From a checkpoint of a small transformer trained on Wikipedia: no biases in attention or MLP, a variant of Muon for these matrices.
Each number is 128 + 32 x the weight over its row's rms, rounded and kept within 0 to 255. Layers, rows and columns count from 0. Numbers have three digits each. The size before them is the row's rms in percent of the matrix's.

# layer 5 MLP up, 1600x320, rms 0.0459, rows 1264-1313, columns 128-191
106:134132100094109139117111123124087142092085171078101139107170093133197092141082146156146180166181190109086087136145063093132148097146127159131089156183149146102152159130149135173133141096139128
107:143101156137083134169084133152054135194131125083108089189136144114092106168077136127117161161137117098122093187127173109145135135080109070121113066159129106092109112108088164121086114153068083
099:120126140076129132150080194180103163155148155169118080153093122159142105078112091112152103075124081153152149121086109094097113121092103230161149086146169155132137141056114126146107136139101071
093:128094122123148117143115127147069100097143109107138085138152151125192148104139090135124169148119166171112152134128151156122086114098098113134106133090143117178111133087107152139150117132194135
099:127159151158121125144101139120059090138193101118131118113167142179149100118141076095120113129158118150060103110187103068101149120104177158171120142121144177119130172086114088109156171155155151
102:136150157084115140083096175146127060154199084163077097128144126138104121102150097156110184154120092130179108129083132129072132138119128145127149081075165145118085124103141098107128137094095116
095:139125104149196099114146134093147147112152094147128167198216055148141067104155127148055165137145120196180087122124112146146095093075161085126175138115104137103054150119096136091164152184119179
097:139105204085153106113149128136096147130115132116119109126160147158138093157141092122090172124130148072149072086152077111158111151126154131116147139046197115157094112080144133130097151098106095
098:174093080160181102116144135175086097157106132086136134097090160160168124149139114219139125108153101133089122118105147147066084100131142175163121062157180104087161160212170145167147131120096150
104:117163146123151148125178134151128156190075157199139246131113176087141117177151137157094077154178136109103095087162110157119160159113114124134193143109169140151104134170106188203137121116154075
093:157084139196072220139099191114164151075112152187131132076106157113122143086081139121146176133122111180148133130182095227139148128165093128098141141103087132128095120113123078166182210104140113
095:113119069132119186098121145099120147090133084123093136143125181103133143122146074103147161145108139114130106169104143107131146078128146105068147112173144122140151156137155115123117147185039078
101:157093130073126113120058215109101118113149139163140196149174115112099069077123141119124125163202089129092133172096083096158096178166150089124211149137124092134146150108088145112147087185084109
099:126117086166136115098114147196148175122151095132177127111108099063133089141161134060125167179130141147150107110141083108144199147170119128086110163160155168114173185055082126112113155130110144
106:152097086129107133133161130173102122158169135050128148155125147108139089106117119126187154113107083156145167093186132107115151156128102104103163148114129090099134131078167107191142112125097157
106:136156100118119147132076172152142133204146167100117082102090136122141147097154153069199121143092137164091122111172175099093070098167169132141158095130093124102136133115141146175096098204160186
104:094122132138119139104151128117138137100205148142125200165112128235119108076170122102147153146086150156128101135105166161151167084148141095014153170117133143115088148164148151150177161149159219
100:116131090118082184185171081142093133117114086100161165131156105168167110131123143139131174140123175122139165084035173114103141137133134091158169124137151094123198151084081150105147141123156198
097:132108097148131176169147119118115123151152134161095168141173198157116116128141169110142154115112081195158102113128110120121063068149125113168151093178123172096115099067112119133129146130127117
103:152184140099176089039122129098110089180174076138151148097188096051158068151117070037070120084142147093069114158151165114167123180099058099108136158124125142138151111134100155152134133099132083
106:119117136103137123152044166112092134065136111134145177093132119159116114089082150181113120113118181114182127110107093103082114105145124079131090148123087106125124155169137095115166044129124159
103:118089099117086110144110084115099130085163151187138106113084143106086112060107153066120071166110107082080133083108139171165111099109110099136149083122186079154061144114099117149137079114083135
096:087166106079185142188106162136110082118153086055105130194134160181157121108142101125116185119147132099140115112106068131068168179112141111133167153127099154089084143105133121151101161114151115
105:080107107160115089099130074143120139141110162166157137181077133143146092084114124134142100130090081091149096130156102197066118134095139123132148119114166148178032153178122107121141108087114132
098:145166083116211101135149142089105164076146090102162164101162159149123097147109187123129094118151145134141131153113199116016128155139191137108111084119121173114122139145105126093126145129124120
101:100119114144120118105139171086105106127135128139136168133146148127117108084062109159165115109175079090143163118133137103141139074149114135125195134134110146137130173113139143076061145121147166
105:135166135145091083156136115139115138177114131157149161124133148163098076156114122142168153120120142128131160149134164129153141167176113122167182115117138094156156128065085041124167080111171166
101:133095137132137168120073100115153183083102132119152159104117091077161153177078109070180154104083108143136163146103164153118121131126112095162116130133216091079195086157134139116178135103138160
096:147129098149140132112139151121138130134151127100057162080167108119143147120164073130147137144062129166080142182134141176140131137141179104141137104160044134085164125161136107164124080176190110
100:127070105116129110153097134181123086141141127091110156131108212117131162088176139173108152077131178106122110136172167150122109094132194132123088169040137136139160098110134151114111138120117108
106:139119126124144196174103110120145142134145123158176176105084146115134179113111116143133156112173113084067136088110106120126104112076096111128118137063130117101156131069127137118162144164079138
100:188163150088133129074170131089132102127169115119083143074123125180080155180161118132107070108190101109114125200075132164126098151149085090100152145051161138137130052133127123133190104097131073
102:098112144110167092127077086111148143102124105150128140131095144103107135095120137136124134151122166116098141136090105129130184087116139113104139131131143138129086125183090107059149180140142185
096:108137130118149091154118159148140165135125084082181147114149182107061124117161125151067132151159096089158106076183116138150090072120130147127140084080091129150157135093166095123135122119144095
099:117156096063068151148108134120136138113123106130156122154136126087095152126165091143109197159126104114134126182172135153205155098104101129123148144121108130159111051126142137129098125095121149
093:098135147115167142112113131133112191182083109134144179155146080138144139138111170155147094136076107187109147129160119145163101106114170161146093167156164170125154144151160114112064136202144117
101:104114097105177143135133131135144139147106101118157235156141091153109091197101086118129124134142169112098082109177119086166122130194144120196120158114121122122109118110144125125123116171065157
100:123164075162133061180120135167082124147178118167126072111115096102110117128138141107142122150128104110138109111198171095082166163166113092120160176136122074087147120122141157167114166113131085
096:127202080134129164132133164129136144142124126126144098136145156130167070124119157125097139164089051094164105161161145127108100113139107142088117128090114173166075173128168149117120132131145136
095:081140112137111115197135077160132152194035126193164128167112137167143147156140134105183153149073161081160111097144200119106114101140111170130186152144140113118127069133139141156120139159157106
097:143083098132159151179116109113088093166146149151140123112182094190206137197174114171195144142132142119122141095150117138116108131112093124161149155109150141105124210117109123123102192157164138
103:095144090087107158093158090134138120136142123121148113147153142114140105104076155080191169110114094108137079118122134121074176149123113166100114153118123179135140210114145125131080121109156169
102:135160141067106137079141194110107134085099133097117129127107099096114093134116118090103088159192083163103054075085125152141093132103136168131113112074114210163120062166149130172148102113166112
132:112081131141138135110167085157124057132140133105130095170094113180160148135107105204114074124124139202082132123094097178136156117130119104121101109062098135101100165098156114081066111104133161
101:109164164068138141155133121091103111140150148106140118121067098175162146078197160151104148110121106168129141177098070087145164133154161133207216117159193094129086160134144155166130138134103120
098:139103158138089100162173163097116143121201103092078111174162145120132137180117132082137096116117112117136098123129175151203166164150055102125114170137100182102126156095134217126161125137131113
100:132096038092158104164092171152158138116154144103116201089166104136132120172105097161123153098137084141138084139147119069104147089137108153116129075138141140124162158157132082133135139154139149
104:091141148142112132137112093143108136147094149120158168123138172144104076129155161142108123145120112133122121109102108119108140099059162097081185169077119029174190081138142103134159085164163129
101:123077079124105116043147093129113098029107187102113126116136137140107076160131094124148136094104148105104118139119115136081130147142112083187180181141131108099086164146087169161125075137148161
096:115142147111139134141165103133136158132146116176161164083147124139125099130093155125146130168147159118170170142120154159131139102146200136192149193145089129146120110172127113111108141124146158
# layer 5 MLP down (transposed), 1600x320, rms 0.0459, rows 1264-1313, columns 128-191
107:122166080086175087165126119120131158127136134152144130174146095094135122153164160126108168144096128108141143161157094098143092114115115089136113172155099128148143083112138144122119074149171138
110:171158083098084215089143116102115167093161144119112142179180091156117158130124158138119122118052160113097074160042155148116124155118166165112109131133139151147178147114204140147132119145146141
096:105130104160154154115155082106164121123126136129123170096118141116063139115114127151148077113083123167111178105168129189143087095170140041112113186073057087110139147109146222114130132100135143
100:151119151121111160156157171124122143113085163150127164079057143126118130119138222116157130140122118119163130095137121168153121138115125093181089105199107118093106126144142120095128196168177094
094:140097131090102120124119131202148109117080185059132121199116076081117169085221093125091129114068132103132102145155073182140142164152147127111126175123102128082064117172112129138164118131130101
101:087078162135106160123154136113132151142129091139102155114168140172168111161103178091127116114137100130064168142140132131058084134143136102146111202159183172146095141169066102117164149127174061
099:125151103115115135115146138170129087099104160083138095144184105127142156127125161139226169116166128105149222107115145165101086097153168143143119138113077127133176099139180082145098149127161153
098:124110043111100148124100131128123082138055212120161171075127114083145094108109157185125115157150116175184188107112152110130132139136100127094172147168099114140135128140126130103101143161167088
096:100143176092077139150095117126175168142133094200118124176099068094103157098160100105127138146151134129114154145206133118192160159124083100102122143097080140139099111076115128144114146134148083
103:116078115117152126121099126121144147105210057089084077084119157130110113120110092139124141144071146131153042123101081117094085073112102190146137124140138154149187149102163128099106126121053082
090:144135132136129037148194067110079107158178103090091187133171118123129070142129118129128092154165160133111155155093112095090112069131150122172139139174135099181168243183158153114153086172125121
095:176147175153152092157107129124130144196106088137125157126168087170090183120111121110059114118108156167070149093174127175055113154109115118136152142088094119142096105065135155179185100062186178
100:095122138168090141103154166096188094136162118141144124118101096083135113160077123120210176056151193130209160122121125116166140110163099173115056112112117141188157119140188076130070180151144162
097:106196124104112144153130103141119101129086143071132238114181148147138158151128156182137077174108186187104195162075096173157108083127203136180112161083147151101117092142081182138144128146110164
113:128105153089176100140171144144127100145156128112057150123106155126132138120120055102094099130130082145128122163093130135110148058135162121164163071101162113138160147105138062091167081112099161
107:156138166168069072059162147183084142103158103179120175177138124094071144110134083189072129129104106080083156129189106140185106138163154192141143170120163114128120101143085128094119151137115118
103:138130142129133125148100152113029103112107125105103115126150148098148133169098131133100158088094105146140141174180092114138100195164125100131085131149102077199121074076139140129097113146055077
099:092123077139120109086085145098167139180179149132025121092231178118181162104130112096133116116145110135146082184154118150176129063147142129095136106122095159117063182150141137147103139125164127
097:125156137156141184092108130171104140128189079074125075110146116144150096169181153127140110098119138100138131131119160107137090117075125176094148138109161083062116159163038138114112152146157155
101:162078103120091137133157132170115154114104131087094152117116117145139163127122116132103187159082175177140139096062122141092071107191094065140150130172109116089124141129132098099172086207115134
106:143137132124140111071133170150101138100124153180107149099133113133172115185170067094143124162150146134140180126056135145166089159154124159061130132064156130131155162144108133101141203118121074
109:146102185153150078106148120125156138115103126152097129117184136139111120122094103190098109189177091115174106122101145172220114098106115143146117199053206162138121119110109025138098201191142118
098:124120194154159089146149115114154169096110177120160100124131145099091120126142172157176105124119152116183103099120162098133127145125125135128114118069090113153160147116131135125141124145167142
101:121150113059110145153125161164137149156201069135123107111120097107092151110119201137070156121171124091179157111136126133103141158129151147131168133113087092135179101056143146135092178134139132
102:086100138199059178113090113133129161135131127157155136117083102144156148108161112109132211084131099151146106122121115126210088104111109133089090111173133061130140085125150141114165193134124095
101:153112126106128124118101143119093169133110087154085162173059151180151122205145122105109174133089121119156084118117113118127125137101132184124133092070131116135177167094080149113110082206075119
103:155098096133154131164114128114139202156159136134095076147172102081161110170108165105160105110117133131121160168130085118119201088153098120106090162201154112102131105135097150136136158124107079
097:134132158115124149106127118151104174138116108098080084159099139125113096067152117103076128125146156146143125196155155112067106128080148159161104077118145090150140173063120096148223086146195135
098:140129124103169109113127183133135160133091162113177146130098118146183186076139138101101164150099065143174133093145189082095134109087119104116158149103174142145136088143114127111176138113126113
100:135152130068113182117106102144182152137122130178181093133147022136117044164155074105148119098063126101109127058166050075124154113125085145110103097126167108140118148126164096153119130131071099
107:174154123138142130063165111087094121141149107142167098174063125123142120144085128147091170127133169109120104136121123073109089095150118079205062114155124126196095111142092064115127166104156183
102:085105181183141143157121082097157155130099112073181159121147146151153085151142086114114157132080130161145161150102176074142111111102158139116139140101073136176138126122162095098152145131220127
101:077148179129118096140131089094161131148104179112161126094162083149131154126167142129104151163149144072183144121184128111171098132141146115099093188122135156182195066106185141201162133095186133
092:187134157172100163112123075175078053095159162134113104150130102178168139152121090134165129140135168137136184113104126132077158171118125145122126147133153115130144114194075178091138150111081123
101:143092117182070102117116156184103125120132170132125156095119129122142090165123135147128186099173151150135091104094114104076135079121096169119178082103132169070206201140094115114126134081132182
094:143122114095111107098146156116147052071146139112125103054109167093155140121135076114130196126177164101114103089131123120119148143118059130111118094103095062124090103079102139107166115058099157
095:164189116122106122134125130048151096158109113118127082163109192112126140128111076157106095093125053141110120131109093152143109137094101129075172044125082128185095140100139119169110137120165122
099:163095160092113171129128129115152161115129150106089186136114112130153129086118103154111134145089181166142168156133115165166163080114106144116110086117130127126166144103151098100110107204128106
096:167057146165095054137112090139125089131189101169106126135165157102123154155099115131163149095115181137092154085148084056088090092144106114157121163167087107101177082098138117120123142122134218
096:146112155150138150102103144126101109125148133112071120113151135087122170125117113118136157098220135091104156111142114136130160113104141138143128162115109118143122162124075063142139105086083136
099:107144144146089088076122162174134168118139111159113112118104159045085164101103184060096121110102056134126189113143117133117111082114064119170120068140141104153168126095108134123163121102125124
102:137182197130120116177164156143120124104148129115155095147145160106106158155123138200122144123079168123129168121152167140126128160136127101150124123095121043153100083135083144123092134090092133
098:123113102106117163180125102136169116176157093153146144097170163171126142112115120104124111113094164098150166137200117090154157142151108107082162156127113055088149172100105072105119144123095155
148:098057150086093115137153120194150138120114113137156093131142152151111162125141185115142032124176117152098096096139142153118135150154085147091143143112052143081082136168132155089159147129107129
101:153140097161106137119132203152111094136132122113116143107158166086111152140083109092191107110142130117211115136079184161138101104102091155147090071109115165130093095142141136111157136126128101
102:132104124190139129123114106154113135122078152139159095112137098147160126135125135182135157175156062086131206128104128085065124149123183181150136132162098106096089116143167051167135104099117128
094:099176188157112107101203081156143126155105117125130092183136109138075158118127142098193133110137128120126147149092162178121122162102109117083145127080134159139100101091160153091133137090163140
106:174102131079122134123133147118082153091148116077148096175108111140118153102162069073085119073094130102163103132110143160118084135081112110102081086137095122054161193062105164130060135081109106
101:147124089153153076067073084110123085170109116160133129154090135092077086140055172102162134139092119142146156118205112138153188139132091117145121152121092080064147108160152133115128154115102080
094:161130103151082132128126186113124093063066122087112138180115142153099138111125084106102118067129155125054099097136158112141137122134094129080160109108132076128125119105110141136109140132102120